config.yaml
num_hidden_layers: 13
hidden_size: 256
num_attention_heads: 12
num_key_value_heads: 12
head_dim: 32
intermediate_size: 1024
vocab_size: 2048
hidden_act: "gelu"
norm: "layernorm"
norm_place: "pre"
norm_eps: 1e-06
positions: "rope"
rope_theta: 12100.0
rope_fraction: 0.25
qk_norm: false
attn_scale: 0.177
bias: "all"
tie_word_embeddings: false
parallel_block: false
init: "normal"
init_std_qkv: 0.0265
init_std_o: 0.0
init_std_up: 0.0265
init_std_down: 0.0
optimizer: "adamw"
learning_rate: 0.00135
lr_mult_o: 1.67
beta1: 0.95
beta2: 0.95
lr_head: 0.00436
warmup_steps: 241
schedule: "wsd"
decay_fraction: 0.797
decay_shape: "linear"
final_lr_fraction: 0.1
batch_tokens: [32768, 65536, 98304]
max_seq_len: 128
doc_mask: true
train_tokens: 832800000
max_steps: 13162
dataset: "wikipedia_en"
Each number is 128 + 24 x the weight over its row's rms, rounded and kept within 0 to 255. Layers, rows and columns count from 0. Numbers have three digits each. The size before them is the row's rms in percent of the matrix's.

# layer 4 MLP down (transposed), 1024x256, rms 0.13, rows 244-269, columns 128-255
091:157112144131136129167116141099093173113123152155132138070138135171100127128140098154115137132137110138148092139142156132085110058180148163152126136169097090140121130117156099117130127124131123122117120143143123114124154092129158135137153131141095120102152108111152170120108154203121148139110122154086082103112124135083151142120144127126123132123155093127164126130128136123150112149116
084:150148127154149139135146130132097127130112088099182110118101158122109110142093169108098144110130109155142144180118116172157139059129106102140112102141136092135131160134115115121134134119126145124136143118130127141141103144124123097187150135163093110138135126133122136129099175073149143164129145141142109111148120143159122113094127112113088156122114161127132136138149109118150124081142
092:140139101138140128137139113125152135121127118089147100138123175143084128119117142145133125124129145128138133147130102120159095181114096149084104141145106147130085094129114117111139143103069104138176130154132097123079146160158169151131142116140128131117091132127110134117125138115136175141125133094142101138121119161122128121127162125111133138127086105140104153137163138124160150103067
107:104116120154104161185167151137123146096128142150135144121148128127138158109110119119118126121135128133135142118099133106144128063123188142085110115116120105102103087142125205087129123109166123109105136136151148069116121140147135152139124128098088106080127149128151145129129108141119089117111147141151109152119120150105185144116104116077146120187098161119102122158178105115130143170122
097:144099085132135163101139129094155130111103125132099146125148142114099189076102092154144160162136166141150110114112133136107102059111122157126118106143113108117116126121114127106121116138113127101128161190158159150072116124155168122120097166125123118158123104093099145145123146137133156116127138164135128131094163126131120070139133080135137148145139088110148136137138133151113137129163
095:139104100116146101123139129124126140133112142113111121088145116115104125135131129131127108148116134132140143117164108115119136136139121165165129148103110106113145134120121125120141129127138132128136127126139105112143118162118079148143121152130148139130146100156129097108160115136156116120164151127114130160117140090107152147130137132165168102102146108130104160098144108134092144127113
133:129117137127124141140141133120121141130116119140130136108115121137129122148121149120129140115124134134126135136118128138126134000100120133143114113159126120125119129119147136139122125136141124112118128123129140131128140123126132126128127120124119131128132104138136129136123121116134122120132132121116131115134140128144119123123141134129129133122131135135144123124135118106107143101129
082:156144137092108120132177126122136158100120157126142141133129133100131148180117144121126136124118136111131100153139120092085084041140096122115166135127096117136117119157112128169168130173099120152160155121103155130136117134150158145133123110141150123118115107124101155107127147133109124151107148108173153121136108123156162113127133113113135108144107136106151124123130168104139102116143
101:119105143187153158145137153142068145069118133135140132177116103151127096155125092121139090147119104126086151147149134097116144116159125106157088130113152144136150163139138121106163143134088140071105102151148161095169102133154130150144130149134136060094143152113150111138139091114089142152101142118113101201134129144139122115132126106129123102163130113117113191115167133125132129127117
100:133105163142126128137159140128122155100087119117143119114159118082135182113105105129143119126130128126106131170139154144119110045148139128144136097161121150100141127111116148117107116132133148107131121096158133132153110134148115112109070108109135100118112131105127129148139163129145129128149175154162161134162084106091120078108125106155138115165141121110130127122109132135150137176094
109:135143107080102132122126151119140089186134139170107120164127147132129164062144131111134123119155120086118130132153130109166123124151146139115161120097111116131141125133124095139162146116141161111149169119122072142124133129132156146114164164112129129141105124181088150165156136101088126129156127147143081103111115119150097108150114124133146135169122122154105097077149125111110124126123
096:149108140122136144151161131125142127141166116126172108092128119096133141128119172158135149146158066130131144151151161147097168143126138097131121127127118114140113175160120118113158125148079117144133089123147103118112119111108167099144123117180140097159135132151121114152145084124092102123167127148136096128098086201137158139109113114133120139136148118158166145139120125150102166120117
103:125106097085090114136150110140133132132177154157095122127148174119129100097106152124127125131142136118182113117118126169150150160119124114172129135121148111123116142148143147087163099079142149102146148123117112106115150113117132153109153122113074096119058136126147129121138147102106129146091141129106164136123094135133121108124131139129109116126107101088139128123114096136090109107128
084:137113159083137106082128128142121171120115123134113116137153120176116130124162124131108071142115134189110145071134123102114113158125133107159145114138091106154133144106127133159128162131122147121152124151122162149123117140113094101120200163131165126154133146110113107099166166121128139121158161135105102130103151064118119157142111107098121131118108086148119169136184121128121139107141
099:161116117135150132087142139178178148083135150099112099150087106100146117100130119137142146134129101136105178134139124133108161161123101125082125158112105148116122180111115079100193148160121114110136117141102100144120090164094146118105170103146114115119141097136139147149090111118154162141064125118169156105135140083137164102120165170124130125120135082115143158184114147150161136114142
093:138113124188107099129120106136094147107151108103117148145137120147113129094121121124109111114119134155162138136091092112178142149144146120111118136120144102109151101100156141159143121110125114093127134113149140135124124153112132157120125170126175109137118148107153157109113148139058140090154146112112153145055111137137122131125160075166122090111138104149117167138101085138130093110117
088:155094132148181089089113100096140117131133135117118128150117120128102155144147159138158106185111136146124129142134131119090109128121104165167069149150130129107147139148110052081143169145140097103171090147115185110135186132162163135144117155135145158126103142139139132117127148142071129153123149145141148145134130128112124155078136054069114130121126154159117134138134120113147124080114
102:117161129185146103118136104122105129133111158101096102146174067135106117122133103094069161151150118099124129161108125084158129117132136100129082065133157115120153139163139128155155126140124131112114156111135081113096124112132121141119086148157128143122157123109120174081134118126132149123142149176110101132133125145137119149118132130127153116141114125154121112113125152104140160116109
096:162144117132111147107169151096136151115123146152146130141105105128139145128130136139119142142110096160090123128158109117114137175091112146170096166128113116122121125137171118116135162147138161132130109167101163141163189102169148112180164118150138158110133133152128138130147153123143134149131156116101174145107122103113122155170128110122130090135168128142137127113114176127128135128129
108:147098128090122145150095129105165148110143122127108106115151138139147109151137132179165091125190120164101111090124121100128162163140096108125143119168128115096129108107163166102141107135113103129127113160134168077167119149107129108134136146154093107110119109126125135113131137126087091152133101126188141136143152142114123115099109123118112143135125135127141137150149114144176165125138
092:096142103151158120097109134086145154151141141160133104141105124127138103107101111134146136200100119101140095152096093104152150203128148128107121169120131124144183134123141072152160148138134123125111127119133121137104082104116153135074115151117137162168177126108146122134146134155107147131140141091094113147109109099136110149082144124101111141106109117131109120118129152091158123168118
098:125130121138135134138129158102109126116133120102121137127095117097155139131147103154159129162152130132111133179113123201122164113126135137095109145102129121120113109114157123074117083126139141147151122134132130131095129128052131126102080162098111107140118112115088164106131138150093122099097107140124130140103130196159134132093118143100102152153106135139102085115105124160096115124142
089:142150120139079140129158147132137113112124155110144171142129164121130129113131127106125127160104162128147093162121138095148126145189135111130125099122108111129146151124075158162082114162130122169124111128155140127105127150150148162143147130131132102147100089106144148127154170139114094164174156103127109144135137121063121126143126155115142132134149119132093100117122184097094144156108
096:125161099130084140139196119148132149127153095131086120123132132167127165073142107130111122140115126088162159103134148106145124026149144127128143107124130128125099107122091125094111110138142132112167117163154113132140098124128163127139121126101154108111104129122127186087145113183118150171120162127091203133144130167089096155134128091150136124091157108143147124148162136140113110178119
109:101150081150130174167136093108105123084073171129161108149115166150140072132099102125136114152121135156136170148127118120131154155169109110140119126113128124116125163132119139146113136132092151108120134117133152094124114109118138097126110123123159135140125108119116164126162138119140111113106117097106074140090138117160115124206120096124065119081159133133171152089126114112097138121128
126:143156161150100122114120115150138110137120122116119157149116114139089137132127114127139140104114132107137140136123110109112089000138135116147138134129125123130109137118131107135111113134158142113147125107132128110101101139158142110127135123141135113137123116131104130138120132129126116120128129142123106130125140150140100116122140121130132152112138121117153127137132128129100142150130
# layer 4 MLP up, 1024x256, rms 0.128, rows 245-269, columns 128-255
092:095139142102112137136166117137098121093122149081123141133147116111171106111163125127120086129124123120115115111098131067133102121145150179111134134129155133109123065115135133148134134168130112127111109148129105106092144129135179163105141134102113159115161163123152148124117055147051119075132114101088135153129118122128116116117147165147121153121124130141129154102120160158106160144110
096:149098186115101121149086119162156118133156155136129109110126079134215095132117082144105164127148117100094122128108151154142153140124144125123131119108141145143191134123137156100095137131125115115085127086108179108150109106116103136102129129134125116122140103137120087176154108176111121131112113164133125136112163088154102097100114124129104152094166116115178118139098129101115109140180
105:131122155152108137137107152126125112136109112141125117149139158111124116130121088123134133144132153098138138105134115110155109163122157148133133150132154135158116126164141125139118141140098100139131078101117138136126115141152138143101165094098151145110128078102122123123136102098155159165143137131099117167152178140154113149125102125204120107096144147077124129103112137114128130163077
097:124120170136139139166102142150123124103131105117200127142112143122132151179143119143113117116145110062103098148102156120125113126126084109140108116139115125101123102152111138139159129157145117124098119131133118154063169112099116125117153136158098156148102137166093162159099106136116075117106112136137109117147153154132132147086099130174072171078106122178154106154127079153108174134099
092:169103116152140117096105145170131105119161111081114142117116119142142096103139119129094163072147176154121082126138120121107099155138157103139091083111145122105127140149114082121114151117111145159120141121164103144125153131139131135110127124115135126129140150144134158138081110121105119097089160134167162180146137167111114090120113160152084086115113130150130119120149074145114125106146
126:174146148106097180093111078148149118096142128121114119177145173117129115098155148122105107128165120131120123094084117093148100118124157178145109135133140151114160117176111086128130140131156120112147110109130154169109122123143180118134113132143099133128091158123114154136108129146114151129122120098136138145147155159102115158127102098105132178091172089075151139089101127166095152166141
090:121085126161147121121144127136158103124134127149110140124101084125168095112108143134149148140116101127123124102103185100113128211138110129118149143153153108124141114127199085120114143102150133115096126143073123156152139115156099104079136145126133155088111136146165082171127117120115127113130115152121146111111141141139109158065146176142114137130141165112111128108118105114153134154140
095:126199092135131129118102108170121125149134142117171110107109140123149103110084159149172149123153095134091110091139091162108122126101140083150138115157095164137117113090155133128126105104143128128149098156140151115114132136111141120147106151139091154102095096128192115129161138094137124125130145130075119097160120146126077163123113134128154106116147124151175092108127115140123107106137
100:134111132119146111053104123112116074130161103124126154117124140110130100111148125109143143133131126096096109129112140140118098130137101146142102151108146107067131150137102132187111129136111102156107128135141115129113161151111169130126148157180155143107190156160136115160130113178167157105125061130137134147072182150163127099132119140158149146073121162126146104130093092155149154164097
103:105149141149111130120119161116143122119123105093134104126148120115176128153068114169101164134106146131120156103094137120150143137119158127120111123111147093129154098087131131141131116142124101128125114130122109131122088153139109117113144172133111150160100117092081131112128111150110101136135139106121108074102147158121121138194148121167150188125133120140105137144157122115086187125132
099:109126111070124151113121103109128122110110142136112150104140141144128098143115154083156126135093118184132126139141122151122095145134113103130109103156135123117120146119069145130172118132135153141146121094063109117131161182146115122164102113093162147132104137146142158123173125114143159140156109082110114142131167100083126157164152112125113136117098110127149111078140099063130132097109
101:137111134128138151140134137079114110140131133121130144105113084154164131132103129151153152127133125137137122142103137120132117106150077158135171086181100122164119094068108118181124144120113096121113125086107155127148147142101125104177117129119144170140183148148111156143139124159105120073132086116105112118134147133163125151079092156116119105109131146148136157135135150169118125149105
086:138139173178114170127078115130187115143142124138145155131134131126134156120106125117197130084086095071156112155085123085178156127104130119131122152159150153075124116089135151151120124142179141142135159088113133138089137143140161153112079112146095146116124135139136119083132115096161113141092084089123144103112151163148154147109129128132145079115113115099119146114100132130134115173102
100:125098130168121136162118076141150112129116138173201167170142100145138107103159148130156162115093144139113116091101148113155122170125142096130141114214154103137139132129131158138122128134153107123101154091106120130135137145168109110137112138122143120125108092124129113124143118082166183072200102101075139132117151122079071166128156136124155133120083117101166114097099103110111143120128
094:139124125069114129111163118134107108168098128135120124140118142089137128119149135111125129134147120097117163126121137143109100119122122135115156104127122159167163152111183091101145150148129139123134099154169158125139102139134145120121132123132129147135136123129096130136120161180159142139115118121150115108154146121131101079124126152138106136115152169134130071131181138141105133114165
088:111131134126092123115112143150143070069139126136158149108131136155127140093145115116137155090099091103162142133140142194157131130094125115132148127130145125130146123128126120157087146128169105136118165141126136167083111111123131176102095134149130142108170108129112093131127072077116146115115140130137124079139114141135144133112063122113157115132127137121150087165111106149136140161147
102:143184108122141131125126120155158134130151137119104149125116167122213103127141130150161132161115130139120116142167135188121131144115136126116132156083117108127130152152166168167084072074151123117086121085139101115110085094129126159198122120096158168138123150117125130130144123113132156157131108113104092129112123129104120126099079084118138170087121082167148122145107110129129126123129
093:137125136138154112135092076154126110142139112120116159086186162127111117147143161096117153086097118128111135151102130147114159130125105115140123154104175093138153114139125154114127106147093124093110121127146129134107083131112126154133155099156106127112139100163147105150081118184126111170161096121127110131153129136134114100093155155148080137104101070116122102134135086145098102165132
103:149147154142139167121123115153109127121134117115068107130139084172095108118115093159141119120101109110078151120123128123134123149115144133148112160143132155102129142123130112118164163143127127080096119147153101106136117140084147106133093124150177130132135123111103136113127144091127134116121174112109089131107149125145116123116087129126056112111132122127165063119133073106151132104111
091:131123171117140135106149111167115107149136097092170154124112094106134132093147136116110172129106113115138119156139135164120096118066142140200147108124118114123119106126091171120126125081126139143132096166133136107118127103116108140121132124136155101148127128137142100181150134178142162165085098123126145162233167121124113105150192124140123145139135129081157123075136153121103154158134
102:127145119103112126133122118117150096111100120085145132123148097091126131171075120119135137145098142130133129104141138109132075132151107128124124125113122168122111137132129132182137133167148132134142151128181125105139152131157123116131151130155119174115123098128193118157146138099114131126117132110116127069116161113130112101108089144141145131122152180117104120122114127086119133130120
095:133130118105158115175133118114166134156158119134117117185111102149125117151123160099150147112127096083127143112121201133139130134109128103124100100128136130167142097120137123143174123114145108103136161113123124149105098126148143142130133102091175145100131144134127115141051131125109137112092101094141127107154105143146114106101133148129128172125142135103168119167088077185168118085118
098:120127177090134152081119113177131120115099113118143132132097160085156123142121144114134123112134124119086117160125109113107173131104096128125156158155122134132078106139147116094142121112120155124118095120091138154119138151158167130117102139138170112120146180162154147141143122127154143146116111113103108143148159124063105131100137108096079129151173141141152105116111146141114140091104
102:113064117169103157137153144113124153109120160114123146169117158139113129164110129161151128125141134141156101091153174123160129130122085161135113121101175151127129148133133118128163136100127134109123095136136078140117146174171105146115128114167112184115131118140138157136086073111147125156125123108124114140165150142122151134119137096132066143149124090126152101127134130111127157122095
115:096106128128147145145186161101156126112134125105133126139103129134180134123107160082129143153136109127128101120103137155142096118121160136150131121105144134137168100094158120116177124121121112110141100067092107132135113160145128152110172112151138174115132138138167130138090149159139134129121102111137105102095200178141104112142160126139177123099153118114138063120164127135133151139143